Weights of a small transformer language model: MLP 4608 ReLU.
Each number is 128 + 32 x the weight over its row's rms, rounded and kept within 0 to 255. Layers, rows and columns count from 0. Numbers have three digits each. The size before them is the row's rms in percent of the matrix's.

# layer 4 MLP down, 768x4608, rms 0.0218, rows 146-218, columns 960-1151
102:123142155132098215143144152104139147095141142142095104110147153085130161115116083091130140093090109117120131147110159146198162147101191187132083099128195061085139112106113061160136097091191157097106081137192087064140064111154158068069150170176134098078142176152136151148154087120102161157104102150096109137072055091175117132132077089142092150108165204100107083142117122121055109133084121142153128129118113090135085130169106169106146113094105153171134086102170178148152169141112123142123098073157140121139159112085178120158079111131174087112148095107165158117127194087134156088
102:127114118134173144158151179169151097142128088121125118130179103109094144068142118146095169121138164125132113118115091164104085102107101089115112127150074132099078121149096143122150075119153119130105179116059119142067133104120108130138091155117177051138173139117115139149123085138139115140125150172151187134100132165138132124161131109128152143129115121112178138142088104130135166149065159103127113133127116103141050134079141141115091129102112141141092130163095151137107133099086139128115163048146174134083146096141090115124144057149086090128131124162172178160144139102096131103
102:151142102140087152120173103146130162132076117106119124095153120173107144181156101169128081197129136120149120126167072146148107121167106142077142113047114096134156094220101112067095132089132097137182095106109158162133133129097129154115168173166105177143143136144109089131129095152060134105149114095138114141139132121201117137093121118094133147126161140146109090149132126143160141156123171107147104144142178106102205136098115140114090174179109090100142113163150158136127097131143150141146108101128141112121152165087134109170145154128135101087099123110132143053139089103169124156
099:143169126170160072153144164118126156164123094093085085116182095152107087105154161109148126144132135123088116132116097099138071130160186104127128097177130130132166096167195168048091075176140127149135139162168092192132127122122069164102093079099076107093124137133110118148151152115130120117108083123133136102136145158141047161159072097026150152153118112160095120139082126091115138195104146184124130112122127121137137118096112092071134171061120135151078092121147108037104066121138153134168107136110128162151138134143147133066133071154120121143084123133153111113087095128123147119
097:122110102216124165144109073148119142167124170104116113128101139096095116142116056088068114095143107148143043151135112150145121108123164143203132179108138134159118131139149119127100163210142121129110129121126126103150081168111126133098235070172089110102155138107131080177074125168152145110103114127068141165103125161153145176193070131099108134095083182102151084073108176078115117117114096115109106153160096162174167135082155107151201127144091107080128093156142174125079126094135115239038159139178144107123139134124116164045150157168163060083119156133095143162051132156093111115
101:068123135178170106123156178090166089108144102109096194105088153138150123085112151115099118095086100111134145110075155139109090114107186129153074122158125039162115134066125176123159188135070115131097166118132115152089170109132159110054162170126126023090135200117127064120170099136113142096145136126118169128072086142120104149145101128158071122122049150072109080105108160121088123086141115123148112146141144128155145126110100072207134140112142130090114102195149143121129186164127124137134131109139126145125121127209076123165144145146062141152073100128120165085134138100097098133
097:118098145098168178143139137131170156106159105176131062169098109111146114149159164039146190157138115055147198118087120141161109072127142099145113119142101166129118168104080081097127085114181131054127136164126101140130110123117161115113102130166083163089100141134094151119121128149145135080163155141146144130165138117113120119089149118119143113101152160100159128079103089119116171095140142145152108133091177124123182111121144111129212186123136088154133164106133107111118146035115150109155129090129104127131099114076110117131139110152128113101065123099155130068077160070075119101
097:106076172128072158103104151135116140065121123127131113177072131118161124140073133085198150148077126144143170098085106122106088113108084125123108185117094120087140115101097111080156190112127115093093161156092146167132151136126069124093119129183085097187163114128158125092204158144159107098131145029142142124151131160124138139076126117089161112246160162145107128094061160085123077204174084191149130174095112154138085161134140077191178141222124153119125089123128126155134147109141159131119079155105123183150100079138127195152141104111079109067170103131104135135062150135169130124
099:086149114114123128093199148106118189144096154161138153093130140158186155158147085106169071131158066124189129188170210134151135145184133160118128112136106130085083159141100074145165164065102132103134142071159136103066125128155087187143146132153147123135108137169087096166125135145124114147183159144133084173118170160154147134101087129113136181112133122114138137166118102133111110102156120070085127151091155117198170160184109191140128126137114149105145123156167083140169095119190087085128161118157129117121110124125139108144096120075144154091157165166149080128168062097082167123
101:120063078127151103096142104164152163107149108117176170079108054089120100165119120153104153129112089127124148168135139097159116143103181125169120119109112060143115122111122103146151163111135145172093157140091148131193122118152139159138093109071120143194147151111130096128101137132153138118106163099128139080116141103112166130064082161118144172138097171128179112143096149173187135087140115178090148127071115078148144101172118150148175161205115145080135084142153145071140147164138097168110100092128121113161164134136115143136108091113154134045171140121159127192064102160162142114
098:108093118102133131122200128157118097079186183133086163196137170149197124175158151123130101162161081105108165089194154081098136086138094084183101133113100161132091138154132174119136175165103131099178121122191113162110162129150099131108166068148099109124114154149138088097175122163108094173137078131109191102176081158151101136160151116130115122138158106096194156119147144093133131129126054159128166098155089127116167168113131081160099191131173138077105124105121143182066147102136104093080084149182110142122121078117108189104134155175163088100150162089097159058084134106140135119
100:144080131077216155119127087130126101158161089105139143144106199168100122150093129119149166119064087087169189140119129093127152165134106057079126154096080136130157143179151124126115125116121068121136170114078065134130105136167120090107118139128157098162119097038077098145109152112076142127113111158122140124170099110127083134128110124103165108201133132192108093166106177081072110068126110150176087073154144129174128128134125147131082186135121089121100080145146126153139132137123114148118117095169126103174129067113153129084121137127104150133175184161132112136061087140167094174
100:116123160152154068094047099137090106137156124202127072153078168101080115162116106126175124129144090093104080072148162088171150169114134104133164172075170116158145129134118081182185143164143088144139156130103157138129107146138133059134155108146137171160107087129137153112118151196157115184137141175181105162089184159096094114116083131159176063174143123125099152173115162127124103085114118145144093127151125081098155204130158126152141106169141131109149132121159087161094160085089162183132118122126061029087197186164109180084109100096085189212143085104110159103168090105088151145
101:130111159171113164138131098114180155144113130146167123152111165118123148095159130134103138131163132124138123179127132127152170127158166148143072124113173115113134189128119135194150132060110167116149155119118114150158123166118207084095151181133065172109146113130166110120123143122117167125115170084161150114157148102143091081152152161097127152118161155114133218091181147190161128109082109112171096154163110112116126133084089146090097132115131124179077088108138152126142097098068076159092093080087080093187169086132124165158155156155166096134192103090090138180108090101120140157
100:110155136100110179101174129123112119156090123171143206134041095096127156145072134174118117131119154130121115121128135069071125115141182116218110144126114130148149149153107098115132059158129118087139165115124108086142077135076117079152109201138155135141172091072154145108146156102078162093108129119154155151130119145126133093122153149166161163138113108125114156174155077128097114147097087095138155152113145117168106145107185131098169128110196134125109078070147089149135141135142080101159084178129130125132118117121133058118131167153159116092117154124095108198094111179126123159
100:182120169208175131088116132146146099076118102149147142146091194128103085122119114136172107115158159118112131104114119101156095151148151170153177166170085134137136082092117130074141090121089144146141106174127104164102141126144177133150093164160111133161140130082128120110142153169109138076110131167090128106098110105132071145138158160108182148164068141127087111109125089148157087164120156120151149181166136112137067095125095091179169107139165056125149127124140077139180167138105190140113092132087105121151102197086096103118093143068117110100109136087090132161163079111089138102
100:137115110113117133153165128183107096158142154099165184112127138166091159135189101117163130090177032171152181126116105152096107119091208132085119122134093067159155130156169143042121082120105161131073186096131135125157127129164074125110152158099096071086174152156081135136179084109157149069165140139144050138143126084096160095112183121126115099121091221204091185164103078144156106136133145071148091142175141111120121128104141115110140158085202155110108083140162129129146110171089168052089152127098113152124138119144150115129090081160106111221095141102086137113119129152044112128
102:095113163170084108088139124141166180075116102098126145089137161153134208104138073183138117118108129118082092180151104141078120127123130109198121127110058139119125109176141087177107108099159115121165117064146178080090121126119089163203146102120081119118112131116092125141136135109172152100106091134121151136150124134111101144084119095094141139141152105118155115164130103140092053187111174109041133126101079118096168093090100137119118132194138091136090091131136086195145111127122211150104134139124087131138097062058104116127141150128121115151133107122117089125086137135130110153
098:172176130114136112101155185171119075090089104155080099134113157146158141159129055178155143091119123184137094066133090133068118070105134112092170144107137125155150144106103101235165109160129162091157111169138179107095159083109098136118122114107096177164105114070120137166117077128113142154141119095129145086127177101119151116149120104196147059148149089139101122093114107162171111073143147137139139140107111144127146112137162107111157173071172097128130171097104147143153117160086156100068125117180181097095127132094138104160144190057150137100103161099089116079154197159071123143
099:107122071102150120109069101120148074120138130143156117099136175169125118112084070080186063161153165081111114119119086152122118150142095139071143136142120104155139088203142123153115102142124154087129126113118138093112137109149134080087120146105100149170144176103151152092143091155122161145086161179080108110106125159098132124154116120074118130154131125134121144152104167143084107130116096113143137141149169087176155076141169192109105138150098127126070093071190116101177108147130094102060149201197132148100119170172141098071120185096122125120052123129158115152186103122163158112
099:168106093177132160101143144111149164167134118121143143080156171184100095098151152138149094098121191170136163170110146150116072140133121146131132104190148102056119145129134165045136131111112135098082092127135182092154182092093116101165108131125123126140185187065137089107117126116118152127153144129088113070076092136124094109104091139084110131149118162111127109148163076104142164175089154157147112149133111158181159125133083077156123113116133110111150147137118149149080097100132164098118138120098088107148124177096127096134134131119168077154096138082094146173047142111123107174
102:123117122169086072142134084118164134114167162076137094135130086104114145127127138114105147164169107138160095100125126067128140150138084096117108171141107112133141138119120137092106144180164126135101141131060151106095124127130146149164095077195132090155183137151145089088095129083136145128105120159097168074103136155116149150109145117068104103121125103129131200158186120085173174131125105110042071137065169179144099147112147144182204129150127145149144116118167140099149115135102163069130122061154085146138171062113075158148113173122113108116199123117217183126108172167178163128
099:131132137156130162176110091076055139047109102107136091102117117143143136133125122144092135050162075194112165151153071191112155102109121080143091128193150094129134103104115113139126136136128127153067129146110180102130181086133156110081139152088068087149119123063176130143106077192083108138060171079105057150102177129144108146119126130127115121151143138108127146113092094146188078169117140133086108082147154119161103102166124147120144135109122190172079146139095080099132151128143185161094128091154101094139118106132130112138129197118063089177076112152092103138154151137125130139
100:092147139153175130116121137128134187121239116141125165148069124086043147118118046164142091137145083076149095138106199161098093169129106141139104188179144106123112079146152069061143134122114080179144160062088147061147076130137135124088102181116183166117075138128136171164137119102132111158141116163127106133088144175097090208188122243179105139146044136093137142210122116172129125080029111072133088112114134127148141101148105124165130182165132139141074214072124065112113184126187125117169086092157153027112111135144107140120163112084137199131148132115117126170098150128101079097
100:066103142185103167124111124161149127159154124102167137073126123114053129103096126071110115136123101125136119149116147145096122146073147136095117151171127119104127127198150150063148177150203079131121104122140143103086138163125166129109096177118138085138138166092174106170083206132102105137130076091126118160124117092126111163170110080145106146092095179146196121136122174130117120130131103045171153134127155164173111091138084184158158123174095152197082155094138106072157145124146113132091092163183155127180098147126117106090102126152152154100122128120142134089193104171062142126
100:109173094087143172172172165076125076138157118137085137160115093147116172151139084121099097193127085128109127133116108162161152133160162079095148184146150144075134080130138092145135201126115163104101161133220116103120108094138124121083102119142169075162075162078103157146161133173168123098119154148129101126159113126119126172170128096121191166126169124109166157155123180141109096136152119132082137096206146132102152105146112126108138230103103111118114123119096083133158104137176131151078154103101138167142215099142110112151086139086117087085155114212139106140122136157132129125
102:170161116123096105121123164116123147150093149166129086111177150140154116090066155156116154101114120128117141107121054165157179168106097090171060110113143159129124125122137159134121133124138140154122104120170088175129135156113150099118132142135110148175119127110141121149103098195177115134102105163093160133117156058124116135173104126191085147125141083152087190080185101091160146081177144154142149149114103107147130126117136110125210166138106140149122137179121134128159165099124081080140110117133183109153145173173144097166074117182127160103129153186114124126101155072107122177
101:177085157105159114080130137091168124127121153139085096162128077101199128101110091106116092151134118118148115141149110126152128140212181206141160151134128164149110118113103084116131125209106126125121154102118135094158124130130127128102168200081129124154129113111155089123110120069106074119146149172139177138127129172198134161044096152149108142111128132144128150114163127108137151109125127130149112103127123122114150131127165116148110093131058102076127075130214114086164110181127112157147112130129075038151110145130094183110125112131155087121135135139125168135087077123089126182
101:120121140136112158121157108121123147041090152158137125136150171136133198211149062171176115118191102112168141151089192118146091079138155129128128173140192147105085108099144122149117089118075160139201086145098118170159154102169155152169093092093075077163140179203152077177079093124108081083082147138149115090146137092195148071097126143079096095149105104143120117111078123108158181111125122111115172110131122139117147129092086144134121118172096152181099162164116165091114078085071088147104113119169144101092109095147085109133116055118107138129156092110133152050106124128159148179
103:113149103115092162188121101102125084194145143152147116159191130104125115098148166155116172105104130134144128150130148078146117157114099119064143153121094169220099090105123136156085098154184161121190074149089118122141128093147106158125127114189079134139093081090085096107152134109067125098156106152075099137165135153145105108119124117169177134140109090114045081080150108138082124147152167180095111140115079112184099132109124172116133113136144141106109139135117115122192121112151098103099125104118072179135101078159098086132109130136129092103192161150114121104189113141046102074
099:103127190130074124099148150092112146166089134131097138108133142156150127137086171186093050105103173124107082205142165117084141088105120111091115167176117099120143099121153101120121146112109126066100123064151173140153054105129140090141136194125179103195119072119210158109094155115100176167139083071096136126130104087114118156104143144144109121178085117132159155180140157049148127144040128224196055140135128131087101135111189139077111134165157133135130125082165138117178129207137123126117058157118139080126124144125108127080123143152100134152158098154151142116116133126143138170
100:124108112089091155075120195153133044105121114131122101106078117109094072165133142144091171120109245175133113141109133065143088084076106126145108121124177137125148101092154144128186127093216114071067172097187100199141121064137123104159130099129151152126115125100140123125134071135093140116177112122147113105131099136132092113153066126162077042078078088115102172131113121070206072121127112104070094144127154117182138145147116164127177117142131133149147189145142112041114153184103120204103104185034098169123111113135113104128155178141129154161122104121102081089122171137122094173
099:111181152174108136208186158114172061121097095166099086130148122141149126150076183154134147142133140087159145134123137184095141169158177153087122142077147134086099112138150080069136181175122084149062045111122113096132118120121119120160086161156110160128216131142142172129160095145142159172193143197119123113126087176149147127092073212134175168177115151123171122125131085128184093121098097121178117136134142101088183100089148112173120174116164095110113101126152088182128061146162171160187098177122081088082097139054118099115150103087115132134104137131165125139131150092114124183
099:133100112128164143087118109185185215106149143119082179101173185115120122146114112150160112158107077106101167189121154158109176106116152091090101114111170123100123136179165142166158104044140155076153152143158126126139129173135166109160151075124177113168101107120178145132160095138146160079154142147165055106144140110143094112156139144144090071094176066089126114083103090144139138183129119163114178167138121133148148123144145110155109111076101127120112150141133171118134071129107148095118099149154131065114120175093116194108121149169056189145080133133182160166152101052137166111
101:058076188163120034137117116123147167164127110142136102149133133120110182157135132149201153120117156168113144105160173066155117131143153099107088128056136163069124082145092134111145160118146145149084105146206110063097159134117168121049143141115104084163112081074100203082162154188150051174155184154083136122129115134129173100153091149127151108114079112150155092116160109093131196166071126118109080169137071139099074087079075132125120200130087157148136135165139109098080142117177097132159147122143144139155109105127170120082132142116105137134078135071176133163087142180069162122
097:120112105103172120103128104165138139183142098149172140090140150081131135120152127099181131109072121096094139132109128087118172164130135156129097133172173136217148085138181150140110145141185192112130095096173106131143116139151131093129085135100108159113105157103082101072129085145130125135160142075121078124129077101137164145138124135104162177075165097141174141109084136139080111120110091138046174151143142187125065135149119111141102097181105141150103054122126165099120124056111139168204098129140082134135114142149160173128121117105097175089064125099162080165127130159099181157
099:137081129094167149173078171119113236187127116177085128133171160127161105108160143074133100200082153120152114140093177120094150111146133133151120146105096185127161102127121117114151116091081133089111127105107104081111129153138165111127138130111173106101139163089171112095141134100114106097166133107173140135152112122108162151129080119100215127182161139130107171146123159062109192154097113101112174119149207142117092134099120148167085091083118151108090090155165187139122142148094152099129078170153099162138173117087125154137147122190106111132180100101108154173099118157156127072
099:127161139091122121119120183187108122148136159125106082139132137134120105170123096120139117177108113158093145175056191122197134139122075107126070143104120113144126095082136139121090161128128172128054110125121123147113190178123181131068128117157149107052157054051144125087137069141103127148156079106119143128124095108085157100125129124162140133121086121133112084149167146174150077119168147151137150139127164182152137107134104109123135116115112125118172134181065104075111081124115100108116192145140125125198083132123078107176109097188131098128155115115117153162088124153137081101
102:105083129155149168142148158156158077182173117058092120173081172125119125117090035113136123145126132169149051139165105113132146120129125133143154143136084158120167107129130165147081059137139157115091112205114161111121180087115071119146169192146137109101145064155107122192127127136076187125088089141162175137129091151133137148103115124122152070149156117163102196126130170156134110090078103141118053178132178120084103132175139096093123142111161167109153113106124198122101114094127143124047114145136099107161173058112083134089152125115057127148166147149123165090172136107132112119
102:178112107190083075144137136184091095065132124146086136075137070127155128149174174083120084141161142082122110164119070106180145195238158075148094194183133142083143127139153110137134168088137090137119105115123159108102129109098137141140101120150176055168085124081144131124102115152109090180133147140088116119116149068144117138127126151103123130102126137179113144156145202148079119141173095164132152136123110104147104120120088127113095085159165145089170115171097182083107119150118171168100091121134162121082137134143082151134124101171103180150090121140118037120097126137137134121
098:168140167130122095107114089111063150129165103083148143066109188125144123156102175138094073054170096135160126165111133154120128173170081152096116114123152107106155103144143139191115097144141137091084086103130113114180194077123132167157080091121143154088092069115176104122061084145106157112127158174144139079147155084117115130154079137148105142051124157123164161126159074174140115119123160106175063060173107111099136113135125119164101120144170156114137087148205173135098078161145163094152133135109112072167129105133127095118124148144125131132137159106131169124143136114126120136
102:158165148139096133103128132142166110118118119084205112001130182149094117082132210109141119107121141166135142140114110127146091081079156145127204124107096089160153125142152089189136046139164119077132085179081240165070169143148123121086213111105195104103108143084121122160133046198127206142136114201123136171118093151160156222188121113105168175100076116115171076104164067089182120104109103109113109146127176157170116095091134119087164160125069170228159059160126138170148182082171148100145119157167098193131138135167105131057175127112107116118115131165094099107153124164120129163
100:160048154121115115085121081141134135161126171104177180138111085168131107104095165140146118123113112140129178152144126160150133091175115116081148158130098148160164081126126174109142151144105187106118139100141129148060162118184150183103078117099119142100145110129194152092200180134088097164036145166123094150119125173161124112050114120144103078133077091162086167115162148105140071167124144129098148092132177112163143120104122088137088102130086138143136196151071065146094097139160133142135134110117095081079145147116161101122153145137126127167072095074103105095099142059090192124
100:131092089137094124143191179094122129156116141159153118121135166147106137104179146144065095115091171131143138151173098125135103088069088096141091121146123120149117154085121149164167098139132082119062103143128120106150100108169138137059109172160107099109065110122129121141071100097153126112122140130146158106104112098147102122122130135141126128078152141105119139122171091081153125148130079137144140164058179154144139103108152124106098134151105116116150187124117101128117128181130146142123138140166107095156164110038115090141100168070156152156093076080107176184141096114119120170
099:112106117125050075170112105141156141148078153144127125103145116124159122056135146126113102131157114147142134090140083109146165092109116145056145099140170054141136132081082152196069142119125122124060168097111128118181137098117143102147160124103189121160132181124083083150123128115105107091121151114199121143151164076075125148052084077106139122108138091121162122149105084192128119161118128088151107124101171155133040098181166143118162097204125089133131101150084156128122148124129145123148170157147082060131095068117138143158134114146076121147106086095114091138068071173128116133
100:098160133152110163172110140160147100153110171106130092094107160114073153134066060149112125068115146137174189179121095137186135131132078137138104121176117078054080152102161143170134092124132159101099187136072154155161134126100147128182092093111116111114102165143143181169144143115134129120152175122127134135129105065124155123155179098171102128129097094092135112167171127151174071082175129164111166165142111131103127133143180145130122093080171100112168092130090121169106092088153133133157109132103149194140093120120064161207136084142131165149192086097103151065074104207105153098
101:124154113127124161141093138096119111112123096088127150115131128091144083165173113099182070135118088092082138105076151109197118125097139125091103171112073111026110085129165060086143153100132134093139136138151121113109140151124113144109144112112143135083102106118110131171166156124127079133155103148117164098166103133132146116101123083123158089090090150084138168106195121177070104132109135109150108149111176092155126092165120147139114137201147085098120117093126106134134090148096087202159125068156146126111165081151104165133126172133129137172115089128115059152149159118134102107
102:152116131123112147168162111122065070139100108155127111138127096116091142150162134099146164127137080166168147171123144084141143158156191101177129134106146143198144135115138138170153168101155112073119126118115092113166120119159122079093143190113137160165154083185097097061116121107111172194094120141133154166118122133107175067137112120139028123091155045103125145149086083080080114101130121183127105121098152105231129133059109080085115103158100114162115119059158098160098171084111070071146138146136139119134103073102198164114158114138142120107113084088155135128091189120108086112
103:158134141140092117096150056153125145222114160174121157140124130173125143197151145176124166107125058083094081157110136104143153126100066115118129145102185122071170124129135095121166145106108160143146147137133128138178135158161162118144125152110141122074103156100147097172158162123163133134131183118165092130108173155180113119105111137107123198128099171179123103108098141096107159138195090155114158142128112126141145141100099113131139135172167104076107098147125160079197066142098062142138130076137157118172083152145100162165133116113105110125085104156124103141146172127093122175
099:110109107127143144129169087103111127138113155116112115205126125100115129129140200107168095144112121133067077149116074111119059101145132145109151121136141141049099117137129104168127088079173128100139162153103176124143141114115094106136137180118127141121128125075128136110102152124210140083151096120118143119112120163141074102143148116147102130167225141085144167154106146141186207132134124159191143135137053131141152187151127104137097121154157104184132149114099142141144123088153182131118135198107097087097128132111097135193138096154129146144145046146079069118188101133112135092
098:161145074146185150159120142123131075146125127124129117129134180155141081083115130153112141107136134142133107123142181094117084109158156122143122112109128091156146209150123141150148124106095149156080121083123055090144183162062236159129097133134132159138136188079110169121143095119086110079071094124082093100109123165100139104119090069098158150080156094108127118177084128098141147138090120091070049175126111110150145126108164128137121066071118105116147115136116106171106144134140094091158156136118144118049067113126169109116148081105113108114115130088043146069131106049139176102
100:111107149158178134111133138062112138120089074145063111128129150146168194192097121133129104121219092194114099135124091134205101137094127162160129164143110125140096132095078116094118157120133070095109173112103123118128106136153091102161155134090095050110152124155181102117090161163189157144118102105114141104112102100137128170134124087117137016124081160122144127112173065113125155126142149095122124140173100179129141098102159111148174104160098100139189172115058127124110149169093141160133099135129077121104129161076125113089113102125096084059130152130097106184132134112157169157
097:150180145154145144137091104130131090074126126160094110122188109105063126127112179192108125185118182079171154107121158125143155066158086109105122149154116105159124152136187134098175146116121131154158120169100148151139085147135128122150189159161100122171161108090096128184140108121159184148122128070097063077075112136117130182159136140111108105076113143166138142076077158080178180145138157145141168115157162106128134157074139140196196141138083164148192135131125114146176119137107128138133110143109168190050137128094132147065096138135099174128115101133155155132140184136131154076
097:075175104121147065128183143100107098131152092151139156184079158134104142119110104122144095093101119141076099151190066155125115125183153110107168114114107087118103141140163095118123152121131117108111044183114205039103103073166171141153118135109156118175119163092134127115125140106116107095178130125179070092150106177119159139092157080106126129142146116184168097137085086165097066173127150125098159133118144130186140137141068136113231127111144090173204154128119102082141109180134141152144095133136138110170132101139119144164166185136172133141115184103108109160127091149073111109
100:135128120130132178142133148101150060103129097138166119179135121124136193168123158133165077108103128127118135106058111131107118088068115116165117093119153105110171203048090094176139111110169138125129168157137135091113108142086081108155164114130148144139123083142160128139135107155114182138106111145115129126140157178093149105125131148156153155046133181160161119126158118117160176105174054186110124160097086187137115152112118098146131120096113124126170102093109155155123069170080134132133120169166145178141108152135125116130113148151116199132163153140128124167171132116099117134
099:065123147109112116132139153144137143156125152151122124135137165117155129154128103114169138070092111105083163108165098105122173113140106108164142100093167151071139138143077109112122141080167168126161136079150107200162163149074137149148086133095125099107092104167109138165048124163122088219123077145126113097113148099114092110097109117068081166159092085094162142136124172140174145136162119143162080131076163149165128164075131111176095106108141113214097167115182084135125148143103139115161087119122125167108169109131185155124164115120136136172141106207096137115152110098097114057
100:112098120146124103149097094133109083107110073161120155130144095177150161093120098111117127101174111174214203099173139144127166144136212162150200137150076135092130068124130152137154166197127120160106123066146208138150103066146085126093091092125140095111125125140117142108161123116127105097111139168114134154161075198131122104176057107121199123169163139190127144143150153141136117137110091158092150166091102128190125141123125151103138186127108174170161177198122133131172146124118139106165123118098091141172206111115131141108155112086082108169093140155218104179103166134045124169
099:125110078156189114162129115135091104149177133108098176186149209094159094024179065131115167169108144135165155130167148144108125097150100172090113092103106166134108099129098087121136106113126142083096110097145155097118167153122184143074157114136150132079132172151100108180157129150106145090135172150127171155120172097164130094168160122120152116111157111101144152102072084150129111131110140073151133150107101137127099175096151115130117122190144163100161143099067101210176100130151103154117117144106121147070197086105138172168129139121103134115131123126103123135114148144170105051
098:093120100122104130091188116171132097070121163112099145153058102148141159149097164138140169132091142102123111195132175114196120166143118148117126148130204105191082063113127085135115171097119094158083150141095148126098170105137162088069136157115077151129154197096137108124165131180108140103109061106053096127084094125130076113133114121179115131132102088165170088068148115105171175156085082118161126098140105150153112106123124090145076120083119188163138124132140102169121161069165155158170111130190111142142102107165104132188216129128134131119092168134170097143113151129099088113
100:064161141144138115137082203087153161084166133116098121148144129118141125131129141138127108090128121123127071153099151128136114161124062207130128112140148192076198132130118157191121186139109139156111140132149137112164161133118124107083108140085149140163156102162107130138161099186173056151064089108130106091156081130142111052109173169114100133173102070193180122116101123135092121143109169137104171131199159129138130134114142110142153117120164134129103135116133086168138119168127193108140150138090107097159122116134134126123123133120100176136090095140148094089129082073075106100
100:140121134136124146147106117136058053093124095195154154119102144119166083130097156199159141148130145139109065118108131134182101039130121103109129159176112094045102169140147102073120189133078119167140164141081097116143088172073088134047163200103174117140166160068118149133089180176111152145113120108178061189187095171105160130116117176143126128129115093167126114093173130083151122106107129205115135092144143124087152159163086166153097200121136112155115101084135145110127167177140153148105135103149135137151139118096131107141112129148105134183149156144096155166145127166104148161
103:097075118104180078110069130153132136132137131101133170168146135093087081127097168170174083095143119099109182134122122125130161131105104055090000115086065166115120082125065096152106072077100105094119129120136123112110126159175153109143148116111126122138167142141184077073129144162147124107185133108154128141103122169158123079180136117165168076115095050154142093140146116104144141129162117107125067089119125182124181212164137181180189124168084111083122082127099163185110173106151181088072148147170119100131168085125127219101133155183175125098155128088142130101132136140120109129
099:134119120173141083124172110120129131124112167138180064117119161158124206165086126108105119108129108133163186088161136115101089100150063120128124086101133128082174096068135099122155135148125174183091111113160150145117110115153140064155127104159118128146180136115115127143185153107145072058148065156106096127061084142158159186142105129117090203144091132162119126131092135111135127125200139137141152212152085191106131138165145137139134111056131077127125153198144173099128186100154155134090105087070116109126149145157070143093139125144131106163123119138152135108126155170184118095
101:077073133131114133133194128155093165140151130142174125096128115104111116140177112152098132133146169136073192104149105150139157119204133078156124152127137173124117172146099113138106106085129118129115160145180139113107056171155133184105173187108174063112130080185142119105117160183042099092114119118159155145134110063097130144157158140085145111123155138127116150133117097056159148102138082124120156104212134170138101105148100128109101049147098156127129179109148176196098147090128124143126083099104152105174140093091188143152106112152097121132180100053131130133167123080142101090
101:102144057125097087159152148187175113097139104127150124146131093091129119150110130144156158115101159141079113160138070121151165105107074160127100094124140173152155129181127083110113116132128155121119112133135130173083152099166117126114158165142154166102184100175167078180130127168073163116115197084139164110187215121166163091152145138144145135135174108167127182141171108105169115130133148125154138121126077156103167102105190144172137147115072121135167163114107147108174122111102119119157160100107128142156156215182109137177140136174131165143110165144133122116162168175147137087
100:052171097045111176146146155102125111155090042138178114109169186099096098071147168149158160120128131083174159160178121191116150088154153088130132114166118110062170075141189132150167142144126130081144124082088107125146157135133115125118144080119158062147133134131178185103093071119138164109122173160145112046135153199104148101115088112084204157102160109108141132125088142093116109111124120153057163118170126082107113135177123155100143073140162176128123055162135134111111216103206139139139138104147104112120101139170127079064143138134165123150180111158092128097113145100161116120
099:074099113144112121149140138098159129112119216142078103114141118214044122161080069088101134104160122101111113132115157154150141179136119147137210145109142085108077178087142147161142183101155099162156138099153155156121130051099116125139112149168126138158132025134243097179139130044068059135167140104119098149137107134101148090140105124089103141138171113078138157083151118141052145144108092156148202125180128166099139185140152141189139159155121151113126116163129125094122140075143161104100130092149143175091124142143130115160159109111160102128090079152111092130113178050108084110
099:155145108144163197166128128167183103195123090115128161140153098102160145094147076064028107115080087139173129144156152143140120119162090098155153087107063096172114126151083127104130119202148117166141127131177130156184129131077190149129084142164107161171105160132102115173153117175101072090109186136137128111127108091129144111172128108104104065133131120065174090110085125122092125144125140110135151140127115117124105125081163171056130111051091135184133115135141170089126121127141161200130159155224166108157115109098122135127114139097145134089124127154165128172110086059132132153
100:099100123115127180109099101111142166179125136083143114144097135097197082135120116130104110122151150173138172142128138166135181129191058119127082138142115133151156113126090154111115123139116099080093166113168107082118127144140148130137150126075116110103137136128146147122069122081140108095098126111153144108162148076097086095156119173107143116129073030116139126099211109140087086107126115154143110188135169136164083100142081145126095102170155099129122100155154074125148136202076098099116149152101132194136103147107073115090087139119114076132125130171159139089156138204054142041
103:163126170147143126114138090121144127128117127138140175109117146160127151133177127145107117173091176179085109169180098135158159178175161143138142149133050100156103133139126161175177111140122132081075145081121090177096141068137177153104169162119161088162126088115160113197099126121102113089121097077151096150137085161074057195129148080159100072194141080113065113123113215088104168129100152109161136094100142132097134095109108097136106091093119152183161133110102074111138096156114093133087153131115105146198151110120165138128128127163137172073139090173119108129142163117154096079
099:187127173102146011142185130111063092149127138150168093100168131122118141114141138153098093108149145080100152147108065178158118125162169111118093103110122158097108085061110080193160092157109152150133117125121168142064191130117134168124087123143092232132156127102138104138164125106137120110190105156059132154139109174134143180175134054105140154129163111198108097112105140068134140139133125166168151118122116112070106132150093131106114152143088094177147155134108219099137196075135139156123158170174203133127158110114111108160083145182142159094123123079142101098141111128132051137
101:080171090139145147140128142143168107132096112175107073132096193133146136075174067119109107143079141127137134096105130160122165132117114165123114104049151142124082153143133101143191184123147113089131111124141092081105121081125132121141169148166078155123052126156121125105137069152093082140087180065173121130125129149166136146188108135154138079117127141166154087155135206164159161096107158163120121024094171143098170145142055122123079129146152125092148160069123119127135179172066143165085125152150120137176106150144119097125157207087100085122141146137111175095191128166148139086
097:192074137125180134108165165171097105129151129155167125111174110155060102118184137075173084127097127117091096160120128101068125100138115105141161098095121136104119101106122199178112147168110073165118128101136129102093163143125090086144106145066127111097145107115096046145155111102177112171092119159116158140116129112181112138138160177141112170166106118099156120159121093155173086159121128206131153178160136092125117117083144095078116151160090104111091136132103109117114146127152113102121090094132127147137151113121097141122110145080145130125150150123150089138120071128128117173